Weights of a small transformer language model.
Size: 9 layers, 6 heads of 32.
Training: a variant of Adam for these matrices, 7563 steps.
Each number is 500 + 40 x the weight over its row's rms, rounded and kept within 0 to 999. Layers, rows and columns count from 0. Numbers have three digits each. The size before them is the row's rms in percent of the matrix's.

# up: layer 6 MLP up, 512x128, rms 0.128, rows 60-239, columns 0-31
# down: layer 6 MLP down (transposed), 512x128, rms 0.13, rows 60-239, columns 0-31
up60 090:473468486471518587570465491496434544460496481523480460507511515573533497496491491496472486517443
down60 088:471513527482425481499603478499444511512570450486533438547499515516452550488569507448520495471505
up61 088:497467517409463447530479480514446486481454545454489455523452446474496423565541498480520524509566
down61 083:461498452476516477491529433505491520584469542456433504475499466550505504441517479532549498524486
up62 090:555554501448455467502515509484436422588531505410446491448570524493428480487467509512526542457510
down62 084:453523564458452517473494489530471549442579538551436512515464444465518459507499469457479460483545
up63 095:559482502590475513559546513469481509564550515506548474436507464481542507483494437504539542454442
down63 093:438509503499476558540473446461478472483500554572515457549461481497515470440517492517507581486468
up64 095:542521474454522497454531457561470522528453526490496517438495508521528480544534424508477534489591
down64 093:530493533518466453503499526500479493464509508495392462544439488461456460499521537465522483410475
up65 106:541506581452534537602475468503568490558497508467462475535499474487443499580535498516474540531480
down65 100:505576439492498572515500494569459491557550498589476503517519579579530552498533533482443463446430
up66 098:485463459528525560511520480514496448461451541458507415496543459549421484558554458497485548498535
down66 102:547474507469462528512455480584508498512534541511441522513504451558471519503489540546440456597458
up67 101:541501529464538592535467440487570530529483477534493400408498488507453507472483479514564433517450
down67 096:481451520475480452506523517529457494489499540448505483455489556568546487519531419442443491435524
up68 087:577483547512563563485437597511422442516473507450474454517517511531501551523447493439508460464495
down68 086:525511502461452524424526509506519524521551446496551447535508552414487563453531444430542505461505
up69 114:473455537477509580494415493540473514569483487492450456523569473510466447520473483451475496490524
down69 116:511467528512511520453516479528448586520489472484505457441495469454454478500466509532518535585583
up70 118:494488558556512464474526569571506530562489520445470473502504440514452478518410455446466513492514
down70 148:474514464458495520452463487557525495530462586534369527457529428531479464544498471497498487532501
up71 094:543489490455526583553524573511475513554452532425518511467482472482523517525465436507435496476481
down71 087:459536473459485492529462425509569460530465524611482531570529475510486485507543532520501525542493
up72 091:508413546483483511498500494536417512489527487517435479541499514450468436490531520517526488465592
down72 092:445532515500480525398561487463518522524514523536452453488521535485488494551468470499496442368498
up73 106:505519499480469533529483559463543479496546516436548465474486496492497495510476513539515534492564
down73 100:507462525520451493571414488553525533516444420560496498510464606472492576476486511525484486511518
up74 097:558429545491488570500488576525416463519532558533544489504504502517506459493504485469451467469574
down74 094:486469513474490548480482438498528491483360516433573520535509488511502496460490413555521546548444
up75 107:445440573488515501511453468531471513456463515520491470489483494555509479551513477459502421504505
down75 122:504468480508445482580464505465545442541520547400583431424522520525487513546482507450442481549453
up76 103:532490519526541505498419496445495515461519497530446542501517503532441445488512528504472517489500
down76 104:546460486542420485512488536530547523527486482565508492507509558581504490494553484489472510513446
up77 086:478509471480524539488525464494460438517484566555488486429514509411489480530432476436470515447599
down77 088:488513526489528476512503441483528487519544525498499427545449468583436514523538479505448378505422
up78 090:557422525536473460488517521472445438534506572456484528546546517579467456536549522445461598467467
down78 082:479517574463467490478441524450560474517506526518560554491461425502557471534454437521577488414507
up79 107:541453529481559507517508517488402517483509512531504507501503475520446485526546437492464519502502
down79 095:467503514507505531574489472465499576549544453530484549499522465510467491512457396493464634532463
up80 114:581561518472538493619542543475528460512509516472521470480537471486463468553521420562456453461446
down80 120:511551479453544494513530534511450498524556535507625465525519461542485482563472507429453516448565
up81 099:533483531539625515527544436521508510449455500523456483507460507478529495505514459518507505531476
down81 093:485555524479492464512537468501603511519454475495538489514425449536500515459538499558511477592459
up82 111:645497495559472529515556480523521471506462501487457470475507468506521525511427462501420495492527
down82 106:394449455410539541464572601477550512528530458483469521482545462409510535525585490535574499495469
up83 102:439482483499514497469498506465490529492535531519540521405480460573526491548524393515500496503489
down83 107:536461478567531497462555520492522477470481525480501400526496597533494487552557506562483511514395
up84 096:521439485480514539511466520490516470470487542431509446436518489561532506525521529555471529444459
down84 089:463499523548463590538497465480516506475509503548519473424546420478478430561482512504447563536532
up85 090:440464544459507521520495455462473526559532515468515477482556468448513489534575467482533531537486
down85 088:518524446557487455553578488563461450556538575500496553461500527534471493515510484470482508441501
up86 104:533527469539544490584492500490458472528532530455478456444479461524472452535458527487519515474501
down86 100:500472516527517455446486434515536541461463444476462538522468459501426474466464487458512552520562
up87 093:463431499529450477497436515418508490528499531538512485509483445494475506545403478531556482508537
down87 095:528537544533531531505506457542465486446495546488555520543451486451532538466560500447481480596505
up88 076:447538490404447501484515582505482485527535568422503503466527487545445524532508455498543503477441
down88 069:449524549537508517525585436494518401518490483542462522513479461486523510471456430528462462459466
up89 091:522446513464496613474504467524473448570444540528504494528534470506459504537469499503484412474542
down89 086:450557484561422462610487458525515480472492564517583501444490545519491563489512453545550527494577
up90 096:547451504515503486549489501475511504490529577527445424472471493477485462577515529542434474517469
down90 101:427527566432441493450504436436516515502514495493508565529543452439521467443486523481458553481498
up91 101:509523528483425558513449489469487460494543503510468514493483417513477503572421376493518514492510
down91 095:517489450518526436484532552544521460524515550548499451495515497568600541470528540503471473513484
up92 112:570424509452505555579552502449503487448523501580438468491534496577492509493470521556464465520533
down92 114:420546474529491504474570534490528574503522461500438471518519519563457573494482492508513512512529
up93 105:518524603528499534560503516456503436504520587515546540508507425470483482569461503440481480434561
down93 106:508530479501508430427484512517432582489539528483414519540478513451522500450489481527527498566414
up94 103:474450471531555496489454520417450500492564497503479474441556455517424505500537538510555518497515
down94 105:481552543480523492531523528482499488543574461442500487419536459490514502471492456589455572438526
up95 092:488523492485497510521496486460518503492492509490515483433541443595494513481467467526505493498467
down95 093:500465490523489566492465513523514459549511525508560562463491519519555443511492473506488576503483
up96 090:494502467460494541544473526499524634483436508454472391513526503449498452526531428425537457533491
down96 085:525490504536545476470410529506497443566524477568566506553537532498475483513475503536555519470537
up97 102:531450512537592529568470466458519527574464477516459445537529468455498563500449486481474477523487
down97 099:489460490502478468480511499489413510481521419515482482444439508429451471520504461500561513555546
up98 102:517522538560477507494472507520536496490430494468476469434571483468464532516500496515530426519414
down98 099:482476513489452464526471450541525522500496484501405464426474530499447519499552547561507498533517
up99 101:521463509460519481468516475594482546479500524438499488445528496531481440541535446436507495546546
down99 102:523556443525536524488525469484527535549437535494530527551515579519549495440463527528528514532461
up100 106:430523552542564501494531492546492472479480508449500498534446453499453422520517511454549454546459
down100 105:461530502521522458539527475494501453502576473465412510470534543540481538522523504469487491488456
up101 102:525457568535516537531539470499465446466502466518469493501521495539455529491441510591507513507452
down101 096:464492490498531527448477530476502603545507506523505535440470550479475519595522565542494465530519
up102 100:557553559457537554485483555517509487471528497490503465471495511484463448534506482495598481502552
down102 107:546496518520462467487515494512534427508474448526525559491458638534537560499536547523479484504499
up103 100:594502517562569505561517529459556491505555566573512490526496443467466563510452451516468495480452
down103 100:433485488492487490496506428569474468533501543472486529513512472457493509531570515477575497557489
up104 107:439495503464491560507505495497539559594517549442465491523515446530412457527544496460548515510520
down104 120:477488454469515511450550477477514583533525461476463563563587568476511492447463505510465521434432
up105 116:518505471543480499493465503429507450549420563532471488496478456502425486536510481522536471441475
down105 116:540506500574521500432477482540508566555429489496464484454539463535453491469540589512463490476503
up106 103:551518531520518496561485536511490550495538562441464498559588484446489481586450450455455517398498
down106 106:507483478513571538424558513513477513463568484475478443529512526490504509475490536478543462520461
up107 099:531506497498543559504473556498489518466504508552446466461532467595493445533518486567480449478486
down107 101:525425496478460476471519475516450544495485482429547513429416460512543469483527557526529483517512
up108 102:459433476492543487532514511508432506544436518465474504411541519493552523502452477515442440481464
down108 093:436494516448470499456464411456496554548486500431521503494505471494485505465505537505473492508468
up109 104:592546528457525495527440509526497495491481487505478528492464413550521460494444460479446497506542
down109 105:576519534482453564434557539485466521492526441458479580532507537492511504486525492462518504486508
up110 081:459553546436471556507439459498502527503437513549480503531474493546519441483491510468523462291509
down110 090:513454463503509468492562538516512463496522452465573497471486544425444491460535492510515461749463
up111 117:490475527498496527490458474475454519502451527442456442530491465544481420537473457434465485544546
down111 114:473509533535492612412434529490550489473476477420437515514447519446466468462487489532510503544512
up112 094:555430482585507564521485500504424463517533536564476438458558468504520469519442485561498533514483
down112 089:500471528489507523469531476558489463381575513496569487514483534473514489519496527525478540490536
up113 089:490490540517484507467493458468474443483433507540459490481478508457444475502410485482440589486553
down113 087:514530450501503486471505521491561505512517447568455419581492465501549495491549479548490360493482
up114 093:558449471631528479509526544517526505497472552497477504471461453486471510536472487528411494521497
down114 098:485429524554480487457539402471538506396503469511487442538490472456558472462465495513390484510532
up115 115:481414456523502526554514487526422409504436545441489459388513463527530487491570493545513494495490
down115 117:550578486539462546538558496551425476506463536494522497496517437484475468529496505476468531461539
up116 092:547450522437517515572478492531442474495454517502431496534507537481434515551496519425556495471506
down116 091:532532508484457578477542509530538506529523551449522484452544576457538496495516542502516522444489
up117 084:535411569527531546504542531471457483465502529512513498537469522470476473513491497442436472470528
down117 080:496576448455493480353500469525524423537547450462453457507562509535554488555554475571481472477448
up118 086:545507441444491565541502453492467406517468492555533524421530489488506498527442469429521520489611
down118 082:424494574526505454486477464477497521475554502451508438531466454456519496428522527569525384495399
up119 097:535455580524472541533481464463482514528468552528530484550568435441521498517481449433448524504467
down119 097:498530522549485509507483478434477406488562554543519512515470485506556468475488500570530504524497
up120 100:466469563473483489563470553524498489502481481534467467477525491464465428505568506465516467441509
down120 096:582446499513496467461455434496535473467498492494526513488419438452529513475408557482462452473572
up121 114:508427440491503497466485512513488434501499503459465512427520497601512500532523530549523566452512
down121 123:488488593529503518506466513492513579522510482501524464467455494394447474537457524496513483486595
up122 112:544538526515496546503467521554483510477478476528477502441590480603479502540465511471429427515507
down122 112:489548499509527518458472508568465525508545479468516445405523527554472437497525474472456539546500
up123 096:526478458565622555619495452497548457520491556469522495436507452464576433521459516594469536494485
down123 097:444521542578444446508530534514502518471513442527539527512445452472481572551478479430529441552518
up124 085:531491570445514551542456472488493539391513480572514460483485521510485443505528467516491493505557
down124 084:421496520431468486465530473529539473493524519467582525496526432490477506513508525551550477539521
up125 090:513524500532459546483497450517497418476405485551453486441518512545519466488510464437536573511504
down125 090:513466501536490414454530501517479463451573461451451460461534475459483565516478505505556497529524
up126 089:459506492490526498465531517555462488487483480546353525565537506468515516473426543502509558507522
down126 089:524475490502501459574471468517439488533487545449549459475479553488469477484511545529498486541523
up127 103:496552502450459498503509577569518526511473534496453402516518473497419476499539559457554549519477
down127 104:527532501540534489471522476549549433507493432550501378520480403526512528440435490485601481519489
up128 110:515477506466488488500484517555500526527540538548534499526444457505392453544565443466483540458522
down128 124:519481498511481522456503429507524487411481414498486513491489490493538554504502499578432564395537
up129 098:561384548473554515538418609516502583543499521477526465479556481476442497545516450489555483542494
down129 095:491556495461530540481603464512493548513508532477546436473486565567519457535462480428401483441462
up130 096:488463515477508511552518541459518540539553494488473445464465480494415463512459494536496470445580
down130 099:437474545540506541533491463497444490508470494521495535502516534542535482524512487468540499594447
up131 094:597448484536494493508505463434479479459497529484492449500496450508511515585526367530466505512460
down131 096:454465543506443417495485456508500477482480489512448518481460516501544464490510465576541466444563
up132 097:557513427560570463605465509530495501465503563471440451516510462520436437631501514492507480512532
down132 097:517573508526470505443544457436514607420490418474448410543404528434470475498528506548559534480526
up133 110:439516541473549555507481511471522437545460461500447506460518446476539460471509492558543468498485
down133 115:576473491541505503486466504492525538486507459549512494505491389556440480515453426518478502534572
up134 096:493529521513430498484516404461548461482497521574484479433480498549476523530511475494534497481461
down134 096:489479512536480509460544455517471495504454456471526491511441521496532534527546498610518532544485
up135 103:507541497447474501456479506543527451498443527529489527465519438522498449556546466507543487429540
down135 109:481466505517474492529469454455514527519498465447520425467438470434515497522542484536489555517478
up136 101:490445496572530558474480534618447519548477511477461510516507525454423505518493448413489494504547
down136 099:460568557484473459554535484459468472567536562523484511558550483480519503514584504497459467466463
up137 096:563440565489531552514512497520480479486453495398481493534518461489522493524456510511505461526484
down137 099:495521475573495521386509533493571446505497481492490563508398523544533495451571522507564503499471
up138 090:551521504509443551499513609531519494542424463509497433447487512409481497499498481516488441491533
down138 089:474555512522499504493539523475501503479516468494628496543502661515536510465478519499452531431510
up139 106:491482551588457491520511532535467443476519505462499510426534465494445485490459520495477517411576
down139 110:503481454462519599444462523506536606490507487522573487522554459569497503427463506489526565478523
up140 097:513467609495471541485434506487486496528490492453432454532617512460504507479447517467503517460516
down140 094:392498512497503465542539512523540501578500495509522500561437500393478511535466510472538443523529
up141 090:536445506488476544519492533451470521550360503438468487483512488529497468502571525486477452510480
down141 088:490587436556538470522540442475544559431516456515476489477559520515458552419470549472523529410454
up142 092:546432643441468454481505561449517578585497485487497452522540470450399508504563481497423424425451
down142 086:522528469526527583549461523498394501496584512479440483449432495548510479467470477483547472541507
up143 101:565476501538521525515473564464467523579446514552456492472526495505495519512401443428430466473566
down143 099:510479484437476510488546452464490495476471479529435539541523566412490549480549521539513494471503
up144 101:505483504464478495499510480574427473490526542449420463516473514584468455514520481478545513483545
down144 100:497536477496541490497423499461529554469515481517419501420527490460507541501496432462497473501493
up145 102:561492490522489496530561522514476521491501515470510469537659495490435494511545481447550511496476
down145 098:478467457507510408464523474494534486485451464483439477546574493498449468491498511497493466471476
up146 093:485499515516559500528494500429544462505526528439524526460493406527507557554423466510457509506480
down146 093:472512540501438518493493557499510444486511496546440536497508517402573490478481500510523492612542
up147 107:510522473483601573483527500490487452548439562493523505530496461453466472513446522495541518498543
down147 109:496457476543498473494447506489438543516493556499629520548562544498492485502507466448460491437459
up148 102:476504477464478544497559500525491536508462525463540542451554506516422495516448462460489523515525
down148 100:540488487463510521469517443420535508477504514520468519535510590557556533553438507478481487511552
up149 104:506452509431479493486513503488526537507523570471479523440477464594491497576504478522460500483477
down149 109:491504519425448451511527511485594503537467495511540438513535522513518498501558540482468551420526
up150 103:453491534526500518507535545506505506502525513557488467532475482509445445524479508354503492463624
down150 102:495526475456503480529464526493527498584505467474534529494544441524557548525460519562528487562433
up151 099:418504504499474520522572497458485499552390554475525500462529395559544506519482520489406489467503
down151 100:520545473493461483390529598453515510493540527523492572433511482540503550491541469513532518530508
up152 097:496478539481474519493497550470513486481452580555507492470475445449483535498477489480498487503522
down152 089:517456492504505541525494479501501486527563490465477452503466385533508520454517552586588537559521
up153 096:502498449530472552480514503500475468572533555557492517487472489543460464563484433508448510483520
down153 092:472512533510491499496438484468531457422510476482548488467528469502460477520511492433526488530527
up154 118:453515556497502505570531511477449599479484490487385430479436455452533429509508467527408439476513
down154 114:527458457483500443530480491521535454496528540452448462500434510514550451493506571523468498491491
up155 112:522494529494522519472428515518466495454471484529468445431636485513563484492491476538565495465475
down155 112:492511453497484444422515442538496607477508467491514408523489489562442531479490515507471472484463
up156 097:492451524443483549537585581512467519449429499507506472471508502453456528507506513497540477462488
down156 091:450496503533521423503568451443477565547513469503545476510533570447496444439445498455520478405531
up157 083:574507536559483507465420455480522558375484492551473422474498515521529460560492437547551481469540
down157 084:484576477501518483481455505553557468470455511505533449432545589516485532569484526554484441525449
up158 097:536390554524518575489465541457529557466451496523437408444516505508536486492583466587493395493404
down158 093:488538438498492504482462495485506531417505507527493483554491595561489501514502521473599476448503
up159 105:556519484519556532517422528541428543471479493504522495458532506468498461490561433525520525510538
down159 103:481516465513571528467526505479552565489559426468547448533482497529576530497466489533449464476549
up160 091:455481524437563487485489572546507495531494512448512466489472457472456543529520482529515460530477
down160 094:504452425564543520490498503465497532434480487486496450543543500549562542479482512487441491474577
up161 092:542539545470489531505501494524537518553486516478492393425498497529526501554501430466505524519451
down161 090:533519493522438445396464503536564562476537501558526535551456558563537571535540451463479494415429
up162 108:545545465519525583563544518564494413446469600530512525490466428457449561577439463463478458481567
down162 108:546474457555486482484498411516535531523524460451471410517501504494437498438515579567524492555461
up163 088:493563542498538481534550501565537531489447529428483534461496483500537502499457481478490544466552
down163 088:439472463521463467421555507508492542457507550482463441508519449470456499428525501483460470637453
up164 090:653536507544525460529447490478544500512552562501459446535521416522462488568481438524469548467468
down164 093:395447527531497491474476464489534498459464445517449484503442420478625457482462572436518529527496
up165 095:449517572521507511537488521493470487503510505479505481488634497496551445562500509461456491460462
down165 096:542476440492470477464531495505462437457488489495426511496508625447475511486468550429469583493515
up166 090:526510470520463489533466530470527521458542510492517493531563491472522540541415457545564526456471
down166 086:524469517501509463475485431548520449487491529555435450533466508463553501459548558454548438531467
up167 090:475485459401508518498463510526485465523455539440492508395502519529482478541574492523551550460525
down167 098:599449550550484440579482460514514526536577448497437389554509486521533496554505539458417520500531
up168 101:519517486423471530535470515477501492455560509535490528516503498490527526542423489490490485529581
down168 101:462473543516481484499495419449480510500532478501491452578471425505504511422459514511472471507501
up169 108:493504531544536609496429553506486514519493484466529493504524442482479504511488505437473503504457
down169 101:539473521482487497509497509467517563471482506449473544496530516603533476488502461490600446517483
up170 097:546484503435504519485514492441464467556399540521461442502466483500457474501495439467467477507596
down170 091:514476531513472478535552526448536484480503431494543539452457492450519535459539488517532463587459
up171 117:413519501545464549513494491522564529523484520468469420446513439563489514541518443539528443516483
down171 114:531444473523438455463503511493492492504526518512511484537551527535489528517515539561520473484481
up172 089:538502511483458509529470536435547532561464430451464506478521500457457477461515503547553471545417
down172 086:463495507535527492456550488527472471479543543522513576513469525577532478625470474453407467386534
up173 100:496488504639472498483535494449510526491446517546517520512493429532496496549437477524431514498495
down173 102:495485477504508470499472487533481471450486532444530474507455513449558504471545527470464484565513
up174 104:453554537509524455516474510531545463548459500515423476522528475521482523490482526480507530541583
down174 100:518597507522510549579566580510512450465505504503568497461391482548519527485450505545503494582518
up175 100:500499549510426493504492478500456517479519529529520499524532470527512472503437505406481520511562
down175 099:502533444512556517474498478425483499497453554535575527484524537512449526494470539466506472533514
up176 093:490514514427475562489588478501507471554427497541505421471501504482455420494469479466520470478538
down176 089:499501450497534499402465505469486498455537549449495545485513513388520473424497506522510530571543
up177 097:491585536565480536547507447530540427566521509464530494435451437479533493534419412497462505518475
down177 102:507448499457506514459458564477490469448531505559578491506514491484548483476509526503470506522470
up178 098:509471484523482522592521449494505497503512505565388465484529462487484524524414482525527427501536
down178 097:445484464472539514478479575521464476509497579551578461529530530540528500561479520517475535516420
up179 109:507507438480466498458537560502478480473555510523453504552560474546419507563433539502473519457521
down179 107:501568510525526504519491473474500535505456573512451508483428509473514460544511541525516510536461
up180 101:521475489426442502500464469538508490573470515504511458477487500495443430530454424536533503500528
down180 115:453562528531555561490485455381507512494544492470499562521534452509545481458516415502476543501502
up181 091:473558505523452497506465477518433458433516536560482540517519486445543539544425510487462524453494
down181 085:508490533539557483485476426451486472528445464465402427498576418489450532459500539496492546550463
up182 106:561424591484531549509492608506524492570442503507493430492518487543467553544392448449434503491474
down182 121:489470498500531501524537527444522546536548533423455396508485482487451524489501465538493481522581
up183 090:536520498634509500513509508456483486465432453563411488486530507444519512515418505502480548503515
down183 086:427494548498519497474485488538512415490448505445453527539490545495537506508480526531446451464490
up184 089:521392494475482512478520583496381498504467485473438488504514501477520509509566473440555448443527
down184 087:565514469516469478538516459583479586570574507474529442501446493472509559479505499499525564456513
up185 103:526397620435523578538493509533509498537491531380486455486517482547452489524543409495505409518501
down185 102:460497479496551513546491451424457505492510516499492536544460492502443569536472455472504459553405
up186 086:561525522572537524564408478531481528522464465533450485529550526491536498503390493514511505552554
down186 087:477474453425492484426543524542500494467528491509561486498480609503577463497474510482467440490537
up187 089:500478465528554510505476479588460443489457526493487471474526495524545413546486461476443507475510
down187 093:513505519549490489445516479456529528483511459528466654458452571454522525503492445530529513549527
up188 101:510515473499593508510537494482510524522543519461477455384516468568539450579456470512537502528493
down188 099:536575452474391513467534521493541522504492516483547528503541560550514545469495451458481465425457
up189 098:451449464464498546474491519455521526491507539494552535509519416563501477601561504511427502502503
down189 094:535471474490496523430493519520504494580498520472543551429523552527479482552504542424458554512538
up190 109:528501538427558524506449539509414553459500468500485559521524503483448422474486530466479461539498
down190 103:464484504509519501486454538555398509505535477432512491557477501506480417547530523414527484565474
up191 081:471551383446496508540476526473508441476551535454507474482543487525419498558519458468622435497505
down191 082:542531553554477531432484428545501533466510465544496481558528461513541499409521478487473471399524
up192 123:499506476487558487578400488465490499488504509475502524455485464557506496520516531542448447487457
down192 125:567492513516450553545467553477474492460527495447457424530456610459484509549525572492492516465530
up193 110:504502585533503546560422477436470538454477495590482436504552495508511487498495444490457447491461
down193 110:545511434516508475496432469508565518466423493497465388470479448497513468499490534472474533496533
up194 102:479544487527521531536456489498415429516524549509494553547470406485484449521536510436455515507492
down194 102:513489485481492544480464494473509474487446494510613513575521540488475543488553575533531502433469
up195 109:491419512478528465486543553493470520537529602473468510486492427514457506519549534458461545481520
down195 106:450458561524567477592528553550501495435488516467486490495506512426519509513428513534558493535560
up196 111:537418523485583494574498491461463449495545538458486444453459482523497493529540513552502444467540
down196 113:451547515517434528529522493543580556524466463484463504533437509528491520512474506507412453446514
up197 098:516514483493538475502437542511453469526524535523489528540645450556480454506501548537569527485481
down197 088:531466484560476481536539548503493521500479509567533523532499480482475550547518512512473439579487
up198 093:578525532501551589508510510462469487539409517473482517487520430466419417484542465495511420475573
down198 089:516445494582495495553468487559529475505477449544501482496467476488492497388504485471515547541472
up199 117:500535481499488495485448520575531468491432508541491444552448476519459486527431522476460473465534
down199 110:545488439442500531439438521503500540457494410532490417542475586485471498459542548484499520513502
up200 097:508504508411489526563528471492499507447531539522549554462446486515457451526526481549530508496520
down200 093:495404509494468554418524453490494459514471483582538484562551524472504446480498566495497551529505
up201 094:492482584467409567527506517458550498542494541522555473420494502396494499520438507528503501486544
down201 095:534509507505497440500525446547491401512464510524452517510533531505552561490571497541464504465531
up202 112:481508483505524506591463539554421537536424518491463495489513452586524506499540555465456456523510
down202 109:518543501502419555468446520463555472453519473480413510517480523486475461531529525468457511503476
up203 104:460485460537574520446511546525491475487550489470514449534574443556498471546437519451612509489530
down203 102:557535488512555601469496467435477490393444563490542461476497432487505500493561482473501495444502
up204 098:475482495512531472477448466528542524494473489454511445559492439529495477540509502499507496488558
down204 098:478473497504513526509564510494573528420462451533595459516504475462514553447496481557534500508505
up205 094:500442517488484546499511536551437508454449488504474490450541517470485433493561551474421457468532
down205 090:606545427530502460558483542409504490514530474468544491475480485530531510441478530483494527495450
up206 107:505457525555516551559484457545488552521540495508519492513433427505454459521503454432494409551549
down206 111:538510506466499492477509509550507467459475487544619505508513580542529505433490513496498540529485
up207 089:478431508511497536504392561502451515439488458500410515483448515451552466538502455490505447495556
down207 091:420508493529429516433536502505479505522453495526487450557521589549409457531517480472489536537448
up208 107:505491529447483509519500475512510472465508469497464529417466494533476453536481422520527557473495
down208 106:496491509476447526541486472536472443578473579458483493474411432439433509551523515543497538554478
up209 102:556459490577493485493540450421524439514498522506475493455490450528472479518509437506463484492485
down209 103:468476477501434503440516460470435468484447523429425442501494428459538528550474459505475501512438
up210 082:468478505561509493433407532516546519470492504555496487415529490517543527547516532473489486486524
down210 080:526554479509510420574487493484486546523569458493536457514525587529463552526532486469508523585471
up211 108:457437543526480472522440461501536528463538519495455483525515418503455490520521533463528425457504
down211 116:539569459509534548487493557520473525547504461512511596498525451542544525530457436523517506441508
up212 102:584423537529423516524538477519467531543463535468475461480496441505478472535517381491482503424495
down212 107:435526537478490475440515460476441500518505448551500464444481525497506509478491502431418527516503
up213 091:527556476478534490478528478557426404502505532481521480459424521492429500529473472446460552459472
down213 090:550523511505523471560489486476480477469571549461534449526495527562511518497529592448462462549503
up214 101:576504568561578616510436467554512513439525527553533462515459467483484472520464454469523540508542
down214 100:501499533499488450523523565536494491508484516423496481520476454430495530519572487492474469493403
up215 098:562499509529540535502545458478509573483573462477525471437552492509448497493399445467444483492513
down215 100:507523521514490503442487491500576471500459556474554430563543444484556518538491506497487475477523
up216 103:536496470453564540507503509447490529465530501498422446502587506485447507526455485536528570515481
down216 101:498489465482578496545487487440537487505470513525524531507493451516501533511524528520529454542381
up217 115:499525517461536522577525514478425438440491561501520477560494473515417463578507546394512436446568
down217 110:484505480479487499537537508436594475490475473505503443461529545510605507533522511470489513423452
up218 094:493454505517427522447421402509519540496405506575494422532557498536511522497517501561492492501467
down218 084:561541460515494460497553532467475519468529444461533483518538536472480485562472440419496556516544
up219 100:551420530483513579503528547463452516504502505429467466491500473449491508476469446515472506491489
down219 091:468514546503445531445473440490499447473495520523527497526491534469517482533601493476441557498473
up220 099:514489573452434476498541496520512498538488508447453474445563495481457490524477513528588488476521
down220 095:499542432505503492518405460498530558486518558538438502547445452499508542486429472519474517554525
up221 104:450451528508494500517503570518471507518498530510534510430581444459477494487450497446501516509557
down221 112:538494487488537497477480507481501510535552575472620508467556528536512489536488399501522488525522
up222 085:481559438531529468498503467474459540488549517536505485486478476429486484519482432538565458473529
down222 084:500471466494503543462526487489462487530521534522501427517525590528461542471570448521448539548460
up223 097:500527534611543541520541560532471536493495509531491469534542458535533456507464399490426472455504
down223 093:486472519469485452522532463512462441472556530529446492455519526493504422551505485492500538510421
up224 110:493501496472511539574448498482456483414514600559543545481517425467455485564530531477460510529537
down224 105:544572477515465505484494463531495517490460534528459488491413560553504441453535463536494461457508
up225 102:582478625584531505588473515526478507491495474545462425457477463488477477491482437497462455463575
down225 111:486468507463467532502559520452523529499566451536527422528512564524466522416464547530451469438478
up226 102:546455610461484631503465483549480557600554518543477485538561518504468483501500511508456451464520
down226 104:473576488504482517465508512498457493444455533482454504494484526508496471481514495564520462522504
up227 099:517454505512579561498435564496516450570477567446509474504589480538491539541480503502528431494460
down227 097:473480548517532549463574449538500494518565499525434517531489497463517470485449534468514542435519
up228 103:548552459543439447524503514511531443471448505556473490489434426459469435565469505494517525404521
down228 107:488481512491528541447467509489464534570524449419460475480552427504513510475538530523494504510532
up229 082:468473414552494529535458460528514490445501532469479507508497517508515446535437504493443505454517
down229 081:475532496475519528494508547477505504567505518506525465506544587527515530454536511467473527468444
up230 091:475527472487532512546529498513526558438507501497518473466461520564468471520541491517508461491496
down230 087:504456537555481451542620522446560446498505495471528447547450563447503510471510514531457548565408
up231 101:516538470506567481550496460503531534497547487495444487511590479502539501538494535498527523501516
down231 105:542450520476528481504543537473435474559513529537516497557492529480584477498502494485490496540573
up232 113:562470494443526457516463504571404514530447518476476503502486439543486501574514455486517511492554
down232 117:572565526529435526560527430470570430528489470485471537537500548488501506514532506504513489530501
up233 098:532353572514502531568485527484506490509517487484507452494529507486506491508524490559502451482412
down233 095:496528446503490495493484485440517496475528534524553501538544524483423474551484506463588430441465
up234 101:495476490551606525455423499561513484419531484544462452486501493513539532543489507462546555487442
down234 096:487500507487417453527485470501489507498499602494476494511523489590489485475514508507479511495501
up235 090:437532465558500544495442517459538526486487481532518515477629521558521497496501523519501545520594
down235 090:554560520526532517490599521478563440529562506467508435491487576474498507492515456511446529533484
up236 103:564441624545521507523458566468543524519494471521448392507564521488439506495536463505537516513434
down236 104:426496459444447533539528524500575405508515461512643450491517514484518512472504465481488459468497
up237 107:450415467564514532458445447492526537492480514507500490527526456573445542513518543488484442521463
down237 112:471598500479466430463511476515474492520487586485566557489451444487535491589512429376463513517577
up238 101:474478513544540573550542494473453477545423498555522532521561431592512469495470493481417534510469
down238 106:492511498454499484521527472569473440572485567486569540451477449509536482499560442396508507563526
up239 093:462532532452476536471498460473457531472527510524518517500502498483514488499519454583540494479516
down239 084:489450504489488450507511511445534515498482462525504554532465530544468489528528532417450541578590